Weights of a small GPT-style language model, trained from scratch on English Wikipedia.
Size: width 576, MLP 2304 quick GELU, vocabulary 32768.
Architecture: no position embeddings, tied embeddings, ALiBi.
Training: 914M tokens, 6971 steps.
Each number is 500 + 50 x the weight over its row's rms, rounded and kept within 0 to 999. Layers, rows and columns count from 0. Numbers have three digits each. The size before them is the row's rms in percent of the matrix's.

# up: layer 4 MLP up, 2304x576, rms 0.236, rows 383-418, columns 0-191
# down: layer 4 MLP down (transposed), 2304x576, rms 0.145, rows 383-418, columns 0-191
up383 100:513483596571541517502537381453490502556529485502615552446525500541510472445493420482531543476499573560468445464493461514537546576544497455500588550491553549538428548537538541535502559498525558455541488459563565466530474527426479437483494498445515490511507484475568513543449447475477559430589493383534563463546493481453479504596431457500467457438498452459601447497511541466514408489430464445469471495573491462437452556425510590476419536554480511528546455563565526434525369542561513493509424537506535537516605544457481458543517602418527466579501510564497533489582529535557433668
down383 102:471464434580531536514481506493527443543543458447517510500382460442459633542450532455458480521570558516596577522524569489469559494548508560513427544486542591468547485422554522425567492510476559538458478494499563505502560474457545472512580569483575540528511482543519520543526513502482484546380435411458410504536353539458542529523480484600559547437467584447515497473553544492486494444543455504532475463534385519549489492508540501509512469535486460499464438496431568507561575390516593547469467497394457459451475546550529493468470439516559486480549532463494566501440450420550462501
up384 097:422484464439556548462567426589550544500457401474468490525495494427501421492494468521443477539464519537410468466470538495450509474504489463514527544396463501577485492459533480450520483531490539507445458466420524525532499460471566607421482449540482524551492478499410515443394579515475445588545514635519487576415505517524618515509441564565451523478457578607444498480546449445548567526474451661511570583516458485569478493463486533514500396455416433579491434519433517462428505451556514524548445470475523601504514475481452388567450435509506551491586517445582532464504497541451524443
down384 093:560459510523488498563489607430473429407543535441575498449596450587463517530540525503555515539574491530547557568541379482466387587489523509475521452497538535470455606534479514577532516503488457500520490479559493356424579542542372393503499473502542485501539466435553519519532454468570543469516446409470508526538453414428427450461490464436579476548456402480488510478472563556483479483450617384497477460517561516413489519557457492440429582542566547468546585497524489504577495544517514480479585542484415556468435500370503531475522567569488502502479523498484536543507495437507439433
up385 093:463495506506541511515481534596411478599502496466551544576405523531414455516512419383436512475523536470551469531567537524630472502434395595505468529466514467483503453403500443434549511478475521496455535578490506466608543435570576517448567490401465508514412479572512405552444391490507488536478522386428474452519524423444454433449492470508474566488559561495451501524590548521480464435503504586535490603468487395619525477407479467565479544571393538498488545499483497454501575561493430539502494542487492379431495537413469480557609425529484523506510584438490431462492402526544520485
down385 094:551587480469528510466449451566546494547547615511397556588492558513530503512439587528496425483559524563460502610465500504462526419594424517440542447551475555543597429600508486648517509510509648482579519539495518523485487568504466550508410394555580492497546511488481472487478509498515523444500573534462586516467505529471593525658439494481572488552473403515432534467531505502527445531587529476594547517510455555556518464564464527529551557439478484446545516506452495591417512436489432550611491576481468560629517561469506578553455494417487430458493543586625569448571583495496437418
up386 099:535509515555450510552513583493533432535559577484460453556449538433493512544563547414444480527482611514528494507518500434439496526516532439453491452388509485470494473495546463442613524514525498518460539542529499551480544584444407527471454545539519485502521497490503460596486451474428464426577493482480477551634483530550442571549576496502506475471510469509508525455539543510414470476524552347569468621547528459477510547473446445440578543600513475470571488471448535564473532536462516454449529462504532491601487531550453487463473330419511488498545554465471534449434607524437479383
down386 102:444460462465502460538450576507401480486435467467427549469519522583548455493495458557510511455524432531535452461517465531638430487435407560579538561640488518552490445535455571497484557433512449495471433431604483453464443418490548454519565471556446472509526496492509442417506560507574501560467464496475573491412542576496544426475434529439457510465476543450530574507398497469674600515432468603502492539520474535519495550476475545547470513490521457582439514545565457428476514495514546553515456586534495561445542548538563454439480554508487535415428473581568505541552492448513555560
up387 098:471524548479530487513523491550510476491474529556517519518524508568476522542434549490519474536450464557422491606528510530449581483473476416440562539468533540552465456585471437456455416502561494501429427441541511553497510501441503480565409528477480464467501543495580509539420481450465581455424480539486517494576605505552476494501580541458511589507532496511485517519448539424546513471568538531441471517499544475455482469465518473512461469541475406363557568501488508439439603564466494519528585504557452505507480509565531520465542462430556531504543320515463466428504529615506454571
down387 094:538461485551467532541483416460543478474484572440528512509503429568568446470632463462548529546421548428495517382439554456544493493453509470480542468520525469549458444538516545572555522443497466567522518534478458472472445464546515524447582504588434395507482501509519522442434511503451474454544522532509544520479438474507462484555522522473524447460435433429513467473482502512487489498539487473535458453588488396531484475510481453470452482445512544478394533552432580458594461500556567524461515552499541497465537392458476564462485486611471495479428532476530529594529458406490462450
up388 106:584579622522512493485510506550529515416528493505491522517533592503492485486566500391516466523587591510499463530480533493495437481533493522454486492392424418559496456575580608476487506472453522511527562482466517517517555472385523525664504482528475482494574574606441557437521524445453462577509490552553533444537454549567528421491434452456528552469510510550396507488566467462557495439506436509492598533524493531501477530441402486547475434448483556556485505553477618490488577499555561492553434445489448552516551586475509535371525516464413445447490447554512530434491494524454510497
down388 093:463568411487536491482544537443464465510505567484450431460491476487528516576499467539538482573449470573525555432482480528466496497469547456546541491500455582515445574541403425536478438582493462460416510416514380505508448558581461465495467567447503505499463432381509462576446542591588429480460497440441463600500447441478483502383523436596532467570524420409625496543506540479439472615540520495508494466494496470499486402545577493460591503566514468466493544420494405514505456501532443531464570580490526428539478560461463445599419463583539525531509540522514469457549550454456473519
up389 101:553589517468416501428465485548578566513483462387465517547488502494453519551520439512538579462540458510548439400585476573580449467509474507455505440561579515473472480666528512598434562444501567411492494419508559502483390457562555537515502536562577512493534497451511449500535510472574431489458493514379626378485541469464533518593456437508488489455451569454519436469522573508526544496485438425516495508520475434461566485556539554388504479533466472538533536499423541479556492429510459602501493513466493497537583481481496466582476535536607537470552581441509449460567513533532498575
down389 103:418588501509490517496465455510584574549581511490521474457567463541604490471530520487422447509465535579445534532497437523495475542496444483478538493469456567531388567436560590405410474449377472572521429553542410443539499465401421498458567560587415470550491502519506536462468438486567468562507529622483511481513424487518464448519578465503409564579462568493512534433415555448494477484548515554458476476580528558459423513514416504400465493493549478479470461488420504467553558511482511594530483466452463537408461517552435451485431481425435547657436537498501545495531509518442475560
up390 102:435478453478462468515546578523503581520493438484543517523500447486433498563464509576497469454480446443431526462574541506480459456497512417457339515513534483484420427476487585495427504453527512542440482463483427509576538492532563496536424467473489446531533460505446403517440371525495506499462526581446552495536522544492503494489601570550481560582540535531484534496495565515509493465427578599282523534596491476493515513559475492516449446401543574502465488423487529538496518514496411514496519475495609516555527524454474421465520535487490548489502428563548519463501460495553564519
down390 103:508480468588496538478507480545480471380436462561462541429462489410547449465438550442481547485580484549503496530485367576522527508447539558546521577468523495553553458507473464524559447484484568482554549507578510477524459555417586525525501523412487455468473606485485512494507472523549479457563501364525520525470499528568490529493520496497559427427465448490503482495507520581535426485625574359503605511462556512523522555508511461462550538607538432441512490494484355445558438500410542413528557555522473522614485461430418460367518499530427525458558579483435466498504523436447504562
up391 100:511506492494393476431433501529564553452586506452558413528500487515461525480510523445475475389601553458519478473534579502519550537602522521505518457452452570541581520471443488488554564495577469539435508448418488543535518421533465537439573514532609488521525468420390467482487520510482489539539454564498485423422396550426501475412540483500569408509485451407615483521533514478495482529480487457489596538419561488494523472604553434440436489437537524579478525465454481552503566501461507435590515479588501555458504496536487433528584560498534473516462507557503578455436470476565531444
down391 099:547445486539438485472564487409574578537530517436494532513423409523508476569517541491458477388474501500489515513589450460558434442515505462413516453526433464514556448571452556411477490570503525532394405525495491542569546443492463493495433500435454439386504462470454517458444504573477531540482505463550561389482507474517471459492586531557485616543474413538477414479435458437461475514546420428453539533571543518517502574548436578541549571513556560499547542533452484528479465411554496456517504472551564532405499510526503509441395450549491417503568479516465488511513397420463426534
up392 094:443507483519465479427427500546514589384480406533518453482486521583456542447532546526447449525471398496551512559470550550532510512518523461520489505490421451543522458500518493457587476471457467458508536495434492478425480436532566488438434448607525573474487523432478554455450477481458515511445525513639470471521459474446565439436390535451498549460529454507460506531461572487462567427500478528470534561542471484583491503423538466424502477546527527541550419476504468459475573473462539467453568590428427596528517502507475494486448399503518559542531485565473495509415462526459410504
down392 094:528512542520517577469481545433528463591574551500538512496538564445568509490462478483511563469533527429473460547577506471438502430535482463443524451532512485406476468539484552414530401496416499491547516483549542486514486519452518413532485498447437503497565534461505515587432473468556407486453528488479569520475447503508533499454591524470419534523494547551418525451569466462493490511507477530494460481434484574425544514582369534500465511553460480574499518330568572481548527551511513536610423451508595383602564475509588531563551532502426414463486473524530465430480496567502534461
up393 088:546569525364528423519487551409472374477527467424502530408589445532501481573577506510503483496445558564481522523464535544475509513480556582464484539501430564618406507524552441584486389453569465540447528493531555474447454440524496484463534497488594439499474464505446535536568478449523521505520496481447559577473450476477511471509445437487471555572440556470544547450557507465495492523509507523486555541572503358510546499502542516607437454520464492529515532529511443469465540468449432526457491547640556512400519534437523487528517420569569534437446603423392453548602551437592463418
down393 089:494489546516496576528543468572573627474438514513505488619448421507474473426489406456495485466612403524506475569562538400452480561530501522528571457500542473427537438465471527470582492447473572472557507552510464476502474595420469437483472579461441484564602561391468515544447461561494553469508540577505543511522573453536474507531506539408453534456546556483469493506435503648535402462495597438521489473425511532494478516530530573522539543416513600389521441505642520493522490532534470438514469492447440518426498509543466521416545545475443495568558465453501519601449462501528516572
up394 107:466505568527533470485467473589516483601440512528522500512538522555437484484568513498404387476423400538495470517576434536462433474480531497503458526563520453512500539485481543497449471484430501570506537460520428526587522443492525524463470497444523472490545594528462496641435527577472451416453523550536505529486521489434536533452443588442454404430493419562634400466591431500398494375479528426525606517431450521425491426523541433561505477494554436489496471521506540436470502465461476451433492400414470615491445421472534496537502555556559470500468552401540464467487452495499586545
down394 109:541630487599534510506565474532569476536451472500454391472486509498511504523529526539500454463478495496478567467500502475481474482506488535500479507561499421580527490502434456299546521539553458550398545493476527470461568537471463513393414465484488514526461571450515464540578499463555459462445499500470507444476445460494513526572542434436586530464505448445557498469540603466468454456546453515513446530527548545446378412494638456522564577447499440535491531470525502451546399493512513502445493473491477473468481609521430510553599552534546537503523514517547442524586459524448542464
up395 103:512520431537495502561475503451568535438521570579503534532517493492417478549574463581522540486492472567543543477512517538509476521478468437415462455496569480546462521414490447470469462487481524562471533491535433462445502424487459566527419499464617535554494505505435452563449467470472501523437502442545528504514525590496569452512483566519547503550500488485577431454521448441498482438456470511506535533501553561541494449567587536460423522593497560552551484516528542491536450471487450535461509532462472557464548505461522597469507594493539473557490464402480497521440523418485624522
down395 102:450598390533470561442544482530546486530511552445555520548446455464490496580424505487474609474470455479490603525558525528504469578506440586542488453526588459522517525449513462581467489570619582526495489541527417451455510455524445535477521504513391519569515538525457523533598504445562514399447563480512588511532496489551439528434480531508470475487544464470539527516482496565440523589507509459499466542485495390465450542576580519527538511526509488508527507432517617473557495522498528493518467609493566575404564463421460471574515487518528448590471440595468462569557451442493531451
up396 101:535578457536470499461518438490500579507500457515510609512525465503511465473524438566556454543520412488478526483408460478513560518526546522545529439474616490570576560564537570512486563565517434496440504548491542522514437566453511470531664552553461475496536516544553533524560472490465538465467468567418488535545535531547457527491505494556508440518472435483562557493473593493493514378523517380457570554451521582495530601553487440428437516608462447675581525566362516448562562442520493459470460533551507450565480567555475540499481504538488484551544535433475630569423538500466514492
down396 106:540403511536523445518544494508533375486525531477492525450490539538511526507550525524400473560597625538525541480514568442439537477461466482513466550524372550437517463353470436481440393420535556503483482491590469518491542459554493498469453458450591570521513431519476478500481556495475535572543500383569469376535410528473530446467474457495523536468461461528442494446512437409525451607486456516561461491508464428504423535465534567509546520472586562454488471437580546581482480544435503537491501353489525473470528479439462445494580451471543516411507411552555440397478429487512525526
up397 102:534419472554588473472455535539571454507376515454488416462542460503493428425495516477404471500489471541501546573620464535375547479644562525539445552488496564501575456457492450490544459443564459435437540523509472510512439488471486592478491539447479564585494634499524543535507480537468427465598424326420567463587468454467416472403494459515589579466471459463553572426500500535478478464524551494539507464515534451432608443619505570496472487615460524528481493416556572492386465534539444462543463504447541571542420599417516534494399551469455509466540422429463541543501440508571461527
down397 099:488469503460444541481385477503573513428542507536504520533491495421553474455502528393432482594539604450624453371581472458478474512499535437499554531489435482526494432413414478519499571548499508507445452525517575588491490499418552539481435428552562490463507577546518535491565426526467513380530502531557484501507583557554431490513518439501498490500445530516514323548472498549522404422550491504438512432452520474487509564413422482511424427522476536544578438416566462500525512486410469504414547484454525486504542442446563482599440433478539607526520550504475515540475500600589484405
up398 100:443480524468536485535474467521444416516390471578474465437555534512497517578350485603522539478503505520469525567445549478485572495491492504403557515491488522503490520538426421499572464492566487496562515526453445514460491440475562426626467507469516500565572528528510431555457488443469548453499498492510466583598439470423553526572497479526554503512481463438538420481467580482524528418472422479481513425562579516475457438427512497464500543547402482464439509503602534423457488529541490585429416477491500478509481482484498450595561456512484499417442455510463468552451522412473490533
down398 101:421496604507423508556420527433498460500519487538580510535546395549466478483517559521460447470536519454566552586524490527486457433585537445414472460612541531509495430522528574429436437472474482505448469506445498485550463516439559516540526519487519463494441457463503624481454497504476579560499480456589466591555485548584599433450499593448537495487539472535436466470476465489582507513573471579432464503481530452548516526510448545491495494465471462484511594556541370556531452401507501477520426476514459492534546463510475458464483480507531571589456458512468439607551506504469470497
up399 095:491502426506473443449501522540428500551528528507482557508579458535424513483487562551537410495431525512525550525502507442505523462495446507605440436479479538624556560397558527484500516456510557514552470509524492464552486499495526619463434472572561519499558493584498519527471471445516556647520438523504477592502500434456501535464528522598427485478538487484543576616429549441577486528544468577406493472500464474447420578522427435526523537587555468513510522484471466532588491479558613497529579556528457448449462552525484507580554476502431502482361539495564481452463520509507457516
down399 095:501588523495519502564499633491570539459437492528491552507480553533544522490519476462485549562558443456405527507504468516471615489461587493467536564473497499505467488576463435596460558558616615506454524492458482408473478483534459389528565544457522473509470487492467515486525553558512503519586483530439481496472550500570447432509552469418524566500494572535523482478492495600524575457539519417558536521491506550461555456491518555445450398411440486564466477434492480470447535464518416436460416436442589492498526422504575518523467438471547511553534486537513432528513479496420599480
up400 100:511467536585496552506499509376537482526519457436502602467505502487450462511489442510491538606472530427572469435484527560420456439398546462486519418541490456506400427425522583482492480475503541538509528492490463530513603461529545506545466557483472549541502434529553460514508440469488516510467554478504448474480481473484511370428472500518519521421488476449447459458658556571505522530470516511451482522552450433402527530489468540516385420526510551553545456469471543511503522427391434508505508441630481392460496486485432503496561488463534397558451511533527581428492478600467459550
down400 101:448549547441571578488565547484535570459446517465472546509501490453549420476505473572479509433522515531470531516550542515559541501498536518523568506429550511481497513520436553519471535542472507468545492502493491594507518447427532504510472470498446523496509424509508437521513499517465581500437493500392556477573545530454493563468554555412521523521444443481459441530492516441572596484514404485461489482425402444488355357460453515492495584497520464519521526504421477489504459559547508481553471491525506434537492577508498551512491554525544554521570592551441414473395463477527499508
up401 108:487535471545456494492561459556479586490548506472475500449417434517520467591392620424489489479490416541529501502513470439533491547490586525470391531507561599535516518512469465466478469570565486539486617410479519470348419520540557564490469499435456523443462516423480520510510503457514534528418461479574532446479553627515560475441479570478509522565537467430558443514600457547511510551477532559515526468525471514481492442460555511509446498432409483595526509519452448562547567441447510393439499477481470499536401497613505484484579532458552465519540528481551502578461440526458535551
down401 106:514458505524494566475517482526507456480570475469472507521530478534517532489486444516543496520586536505513465490466423526456563465491537497445523498439444423528474498561506455538461626452507515461490491485464464426538539446453511489522472501489532518567505510585435447467455522490449512517492480544541493487539556468493491499602540560521460456529540484441550489515404509475387473478448556559395426455529528491417505516533542489464539511541521526552425389516530453569507443416549541637507413503459404484512511467514584470484481430493471393503537508537616445454498528481523534578
up402 097:492458546523544484460482538498407515460525535392505488534441459550474486503502483511506481562490566494483478440468509399525528518466551545543529545513484471623507459483566508434476513511556564542572529485530522548538455503569517490520533513489528574568444411521462460521405542500545578488435502591529478524417589538455574514472505489486645484511468439487515432521402491583481495441502548549418448532465477439505428551499517495508564403519455536471458487357494569481483403520478442425606578471509524528452503520398524477485493568470442522532447488538478541496432494446467405507
down402 097:477557417468439471490386489549509532387522382514536600472566535494416543493603465461515492476454433479474588593481556515489500439453448546464502589497442554456543581588537440437517487548485479492492451472492494473523438547484528475544505474392520501455512531426466514526531436608565525570444543532483456561466460546505470426526545568522546566508504512520552578420538483516522486489449458448523484521472416537478508423489481524547472490498441547464496531463480472462481460477568470461440475504480510509596567541401481532565517538516519555519478439481494408492501429548467479550
up403 101:552576449438501414476428490531457563458559502501561460443503619499525496491408451479560588475488531480578427469411512401444412541599558508435402520414458570508543481579456514427523498504430482453516549471498506508516487405526481464516496451433556510544505586533431520527567538535554479537480514492500551545566469508602473599518556551449495391515497524428502432569492522492445455572463407539565494497509539478560508525499473575483423483595387569552476606525457487560554458523478412519526588501483492364428520487595493492527441503516532551515526530500451558574405574497423463416
down403 098:423502607452486480468538385485597431550514526416469551498442548568474485524501521515486434467528491511470554554536508575565537553461522519509398498511573584550441448450577527546478588457514532543592553444492529462466377480530511599583451498507466487469546500389452473521475496425505602439467469489423547483466488374432477365575469553534415509544527509494494547454549441462587494527465530438538489504489477483532531486419427519481488588489430542527471386500529467422525572489457503488473521564563493484496554593612491612587593522545511475590490436576469462452547464537446445538
up404 095:590469482543461517437573536448491475474461522533528532506435486465448383485478444457534399480473512560505510490538474490469541490519533506514576424481535483520476536532489562511499525560514396561420455416596434557383533512540504591581527518395488494469490582505509479513447388534340567594483432491556507423584491566455526547427535457465608417452495432491476539519483525531581523456464469449609546475547557429587531512541445544548574422525510551550421432514561450496388493492521568547457601468485524491463476494447525534438398498465483567532510587467509528494515512556443484580
down404 097:500535480493487496515533502439426491521492490506512539509635467511573474455450513532494501505464457565572481535439404419489528566448549432543456450506490472457595542471526525562504567426533559493462462506533483462427634581483521475473545473435409545493506578514403549467571460447554546537508487555571552573628551509529553539433430542498576438522532448465487515531540617528531471507525597536514504478524480472559520425551587434490491580491558487490458490443528518519484520457429548469474463565506415447488477505490493569533550422506478464462418507547518511596545488524522418499
up405 096:543452480496548439422443498490526561504503438488534621525486467450505481508567424471511454555507409537467458517483549466558503387423449445585519594447521532433493506526523477446550560540526544462442508405465548615531576491508456464535520442491498515586557418538535575414604505439440467532444483580480421513415507527529367542516579521599509493467463491557531504461514500428530487483544431550455452476577525464492494492515520444513472533459471474524551442514478604471506392421420498579525490559581425556517493573564397503431449429484496462470473447559483489546476507535490515427
down405 098:446547538429498513456534464627388463482502547516515411486530595540519425518467590614452554466429566426486399487435407519505522561571541468487457531475509461507551530457453528537493497555477409502569504570533581471535431605548535484577548507522540515509531553589451481504430481584481507546471422362561425481577512405501480485484441511379527519450595571441468482529443601494488408419525489460578568558489521502522487542473493590454565416538467511506428461548458492478485589513530546532540490448522552472521485504509435542482540516546454507589534514488447552494545544524547484498
up406 095:529435478508515508412573457472519410437452502461490550510525480517503531511411472514411486620442570558499535536507553523530523382417479508405491504458481504552551559498510515471607481450511512449508508471504442443433531461555424481431503468637480486432559498480404454517458537503507537435468539559495430539474483490446488488516506479576533496481496476454563559551506522460499461475602507543518504524460519518490552525500424474439570541456573447508429552449512614484419530497423489463430507490494566511505471483552431458485526519462532478514490553540569462502465510488435524479
down406 093:486546482502426454506478559553558468540488502491554514447428443565476492458547615539522517453571418490465479471533504558506519438572526534517465591435546454467400487482478473513455603596485538615413401563488581582520509480391567503447482472468506462465466500471550513465496515469554464517487491452513592481496585536432494447502471490409448591487461489541524437571480428564465487478505514518572490414383553462540526480473526569535421446482465506499559586469562398474529499627526604540560394490515474442418462415476480539430476396502528538422553463508396543479507516546479552510
up407 094:479440556394559519512494408396494479445507510534515552497473523450407525452470470440520471506574440491409518522566523496446478591434538594510485476458427481588476491523550548468410480531519494505473543588528683520559599468459474526476459508515499498522558507444516514465571502431525550439445385467445530607522466457514514475595473536502465543507446529481511518507424486476496373544617504491426499517509562523502497472479486541421378452416616607453486464535519532531480554520495434539518602481567574580443584509464576377492479535528442466392509463454617522529462503525503481494
down407 096:516489483403397508466491543544476488566637516473564485560459423591544458566428477479483508462520495555456466457436413497444514444533465514466453518517476476463524502556501421458547565524519464426447485463524410488515432519564460430466542473494455531522572472416551527537502510536453478526450556497531430468539545439473492452483493490495479440441534586536433508527543604591617514519454533473527516491542422539408474502535429497499613549493447424473434469505531412502471524467530499483512321528521472414495493452517491506488515506418581526497478460451427486520558501498559478505
up408 091:597422511510494438476539546486553467601527484489502459459532538480559434502512513439541535470542596515505570413486469529505526487520496401511405554425433482526455520520497519510491508455534480494381566517512394458516531469464456523460469511473480585537474484513534585541597521450493484428436510450503468562445488489464430477606502454570467554487522538535599484515586553509581544474472526520496458580518438455491602440499470429512413492514521476503462509585605494514560514451437534461491486509551469449535545435544471521488433457491581579473539473438533622486507575397516520494
down408 088:459536497484465480516443496495491546442492480527499460552542462546349593526557508600443546476489526393444540520507524454518445502483447520538421579523458457453464518477627451427505509468444481439552377551435419471513569483522489485497527554579525516444517501490526542489384578464502420534572493541551487475505461537410557424475461498454507459397488455496501493388513468385545481463429501494518511492531463603456435456571520578524477456423529546584454453534526482515545538468536472562421541465473449568496467589375531530443482529587420458471457509506516441503530438669574454585
up409 097:497461486436529453468488392464482483521536448506480540488461585501460507643512564541463509497463439413538514451536576492528563621513530552617487457475514444541546530524435496384487411484563495393500434517500451445489468387542479507538450427503490513553446561548396513479445409464458574471460454513548411525482390546501402516531474405505425542436488485456423448548509409491508601579515453532465470492394476493525536510538562510584572477450420442473422465431488565450519512470430480484462448420463467494474461502516547461435557543406529536409454429519445554475440449453498505452
down409 096:520458488496545566444584459488482431621546443541530563493412514482502577496457557523423510506439480480499443600509556521484505484564487530465499470600579518463535470492463602456502552617502609425480466507522545459475514519454485491551574413462475473490479412499540519593463372533523514481471501422500462524414485464526526535541475509484447513444520491378506387551474439582512527493476469563481505441445452499549520491532499521534466559569490639479527542479502470457536450493553510597584446478456448517443450536503523499457594440490423460486471604504540392497559480532484485577
up410 105:533516475555447470502587431442475509498485518428521410510415407560468502628480504497552435461454536395528593588468486518431356529506516582480492533434448523478524541511419464503498520507460519577512456520529505554392468522520368564508380431459511461454464416466474602472589530480439414520476515434587566475442469537486578542502577432541507489479535465509458468423521460444594460569417507374530575413550486533538479426488445437521526437436546425488468521417558484519498496419416400522444577465473532490549454521614508492488526577476498619518497645501510462471543509517566498487
down410 109:552479549597456509470456515492435526428491580375459519411491551549520582480524522473402508499469573504568504483600387523468464518510538544561503508478426479553537500468508471499515429400542429468476448463467434488557483451521511544452553526464559581477602490558486488516492462485499571542527393488504490500474561505514536468574514526488507476501502480452524536527526405509464438452522446463527504521551468411507515568450477524496504486417572600497513529461518475525446525541544440500483583480515489465439521514490553507564422519487480460567498450568499518546548418460431456494
up411 100:565464506507547493488497534495494493426438514490497507545423515601512528518478571515546462583516445493561456499500546459526477536595615536517486468612514427455433365497441470444446478549534461436459435457546569434449564568493513550489480515445577470481621539533446369480452524548474475485568505502550489537527483576494394500422576534439509579474553545470581456502563510448496497532468434552379443514505513480546634392414527491380512425482510501457462496421528496540516457541495508458454566532565486509472521490445514523560505484484543552428497518598510438526457517535586449560
down411 098:477485469519443398501409498438520412495502457602480499574479463520498491504373478465603505544484553514556495434434483535489526507513507456550507431458484600523491518482565486493374543494536514527514545462498458420517497522504506557527528583500577477486443434445529523569460488556408476516475567454589500428472474487476523536421434518505542437500520478548466551566600540507601461566450467539458485472494560525517508593500455533486557403486499453553561568435525471460474568532492557578526536530596529506459521562474491459493445506435448438502399501585452489437556516612560524489
up412 099:525471458423494412425513494387561475527467508536521462492492385574501539370470408516448465510403456494539535531482529464510552469436517574477479490617469451483508517532507427431480606453482550526433515485494579544516462512376490533580537566483433448426503554454517495543477626473566475443433566489549477518423574424490457480506562433559510445587423454437597412469525476559519610503461432481557497485415546499518485469528482515518455458470398585519568507538435465517660432487528506567481581507520467454521477482491566511547498542487419579526545425537540528545431508460426531488
down412 097:457474475513599500474524456528475546464550416513514485537504495549367581545560485552573513477549503468466470513371516487524499497559519432540484502469569508527533476409541517524470518433470457450543456402510505458493479605517463408472583479467628547521505513485589427555531528451471489524565487542518488501589492593552510522483421571449523553531519510538443519448533462492506398492552568489561466600538410506514486481424523483442530555411520385528479533356492526494374556454528435500506550540565517533466516519435505502496458455443528522521526483419578570478558449471518475501
up413 102:405439471564498492516504469503477542455561505455542430489494485523546465513571537622527436488447458464534545544433523508483553409503542514648584502531588525483460584479489531500479544600510539569525480421478526439491594503515508516548445539505485445488485521500490493553496525480403458491556529479586426533510472567470509537594430528452594475506561487461586442467560515567466503463518451425482469516513466536532464473505540533480526494440563459561483453472527509446458571544461572491580589453566500479529439571558455476483471498584440477588422516439486468522481486580470509515
down413 104:467528469536406445514495507559555534486569425551515404515570495512486465405390581603552540503471457486563468593456475501500531570471478597590485394443483446505512471545533526461530449521497455510540549535372495556516393470465507411528481408537477494502436519523442509451465572474562477474388441523452553530481470538484562435423546549499529455524510445444470477464563543535578514483458576581433489442445439487519537514436561535536561462457518501547587507448469522461514475481466502567509488528501474496498430556541487454427476453482476472475449510612436520524490459446510509563
up414 088:565549493501385444571435480535526408526507562533552500474511566516458472477570417557483434482552565531462566551495489501385524443561570445457569471569551478520535550494536624457526534431489490515516463481432546442451575555513506543471458452519482495488521519502532576508444627520446474463445507595518492467495444477589502421560511472468586395490551486476539477436506494515505449479485520505500487475431661516466534424476529496503533506553494470493611517568421530521410468483605453520455493457495465465539427552470534480507532478453607508529526537549455411510457549423474584461
down414 093:363482475455604539486531569442473500530444546421423479515495402451577448524462413562534505423474442417614412530495503534446532476518475543566534529517500490504456410489535441534461574506354565546421549468464515508464491422494642535522512572531493493595544554556452516446422569508462544483556503503468500440565562464529472471572513528609564467513487420517573502469489482467464487496450579510534490463463481400530499501571476472574566459545553507408538471501576541438620422447403493503558418575571572502467556466529456563487449461411395505542467489543458523493542531500497486500
up415 100:497474608503491455451485553521571529546469441481471516473491425603514500530523501531450451447513476509425480482489535453521596540519574478570541476484513551476558514508481472518426451573571615536499478580527526448525521484477495550469504434556449653511559598483534551503414462388415548397499540484479372476490399573413574383486523418426526470546452498528552516503562406478516443450504508519566542513492558578457541490594476527480518548443563551500496533429583480359464532544421545454500455547565466485412523464571516521626495574476531534454517485410515498474548597577499480557
down415 108:465466504458508511469560574428568589479400461620440419540657447508565484574480518526451531459536445515570472520501574526496463587506460457555460497522531530489495534498533432445473530562523543500443548548467597505500497530576464578589458522542483584426456486464471484551515531397511458592453524499522536419532487555507532580486462495584452511430472432452515572513526482498401469515473497452556494529523528516536545555516465455473498432531456521506471536371531470449474525484441494620462513480540468518540569527539520514419482448517526465474482530565524545569495513523491516480
up416 102:497402551547449461533356542488484544384499598475532543494536511509424525469411577586479568446583570529516400497553454602517545455541536501510528491481434509559488556524552476461458482535454470478421502531497540396532549538530460487535567454413558575550511524475464416502553527544583527467433515532504503528539565522471565479497520477594487485547426609521556430523587500407481555486538425483477508545550491470516604471571528474572555451590490522538493540505540422511533477541517494469487547472472570386511454498503521488468559484471504499449603456461509413429522537490560520523
down416 100:495507452490520499484511511584409439422436403518483490580437570502490477433486520515483478458441409541405496553425479591451347422520531561504602571556467412545475502502413501477521458557499516533443593496565500510542486473552515539475484491492490455512485467535536389480452554477512520542554508524478564552580569468596540521503505449422536556500395463560501448472581583490409500414471500507512398405497563465473463584533387567605562523567516429415450480422504410600490485474480486531623507511482489517432492629463471558546501386498510504427483530481496451485538485467543455492
up417 101:525445549536573469385519572514617435558502520514565517463479464518579440486375471447513472412419427579550486504521408561441489544475547534499500506423567493513580491533499485482507570521491523547421403620612472471547539469516560485464505512493392467520557546513462427572422513551577456461554536623527558523495465539506453452504585557483500496545481497485506485531519521545571436479509513561507551491523529534463548561514507424491440450482603428467536513547512446422389456504514394562553515583450479479515526476402486445502393579454545526416521455540480523524531488555562487619
down417 120:502486532445495584596594498499510537417456518455446511518479426525494488598556460526493452560524495488507525515457519414578503536431582487468490410581472550565512472471537535539503510453548458515573552471410538452491538491490486473525448469481529507468512449502530594429496484419395587517571470488561510533474556466415435512519398437415553485461491415535460540440490448492574538596523468473549531482483510516550509491474494501524601469513529493440447456423452601535609511433474560501529502443610463543465505492515552576496623463547423461494465535502575522517453442561397419439
up418 098:462527427488460600536438480551578465538551569488517533512585458576486509517511435459398401525453446497509565551499537452471458587455422515459529497493527532502488532449473503531524511550514580480534341519445521550483445532508517487425519467420513537494532520472451478533580490437467430455533537571437548468518437476570437617563523540485550661520486481385450543548533524465430583468511418435491522524551633531494542525440474480507540486519475483505534557497491444516541530578450499560531513496453432441499477571557488520582456505507417482562473368476533448489554509541495437576
down418 098:541511455565459432495498554482454575452472519487482521545478433456523511506522475399608514489523429489503469561547444565515489502582477622528457542536503432444585631447465511579515463469547475477482429435532492397510572556547527434520493452505434386476485444523535462465439515556508482511437368470520570524553514445489477548488485545493521528542529460372419523593560507491546508572489497469466471501494521446523434528421585456514471474501537509530404479463525487506487545519585511411501529354467417480480583397505460481407466464484522516547488505445437625591526476608510397467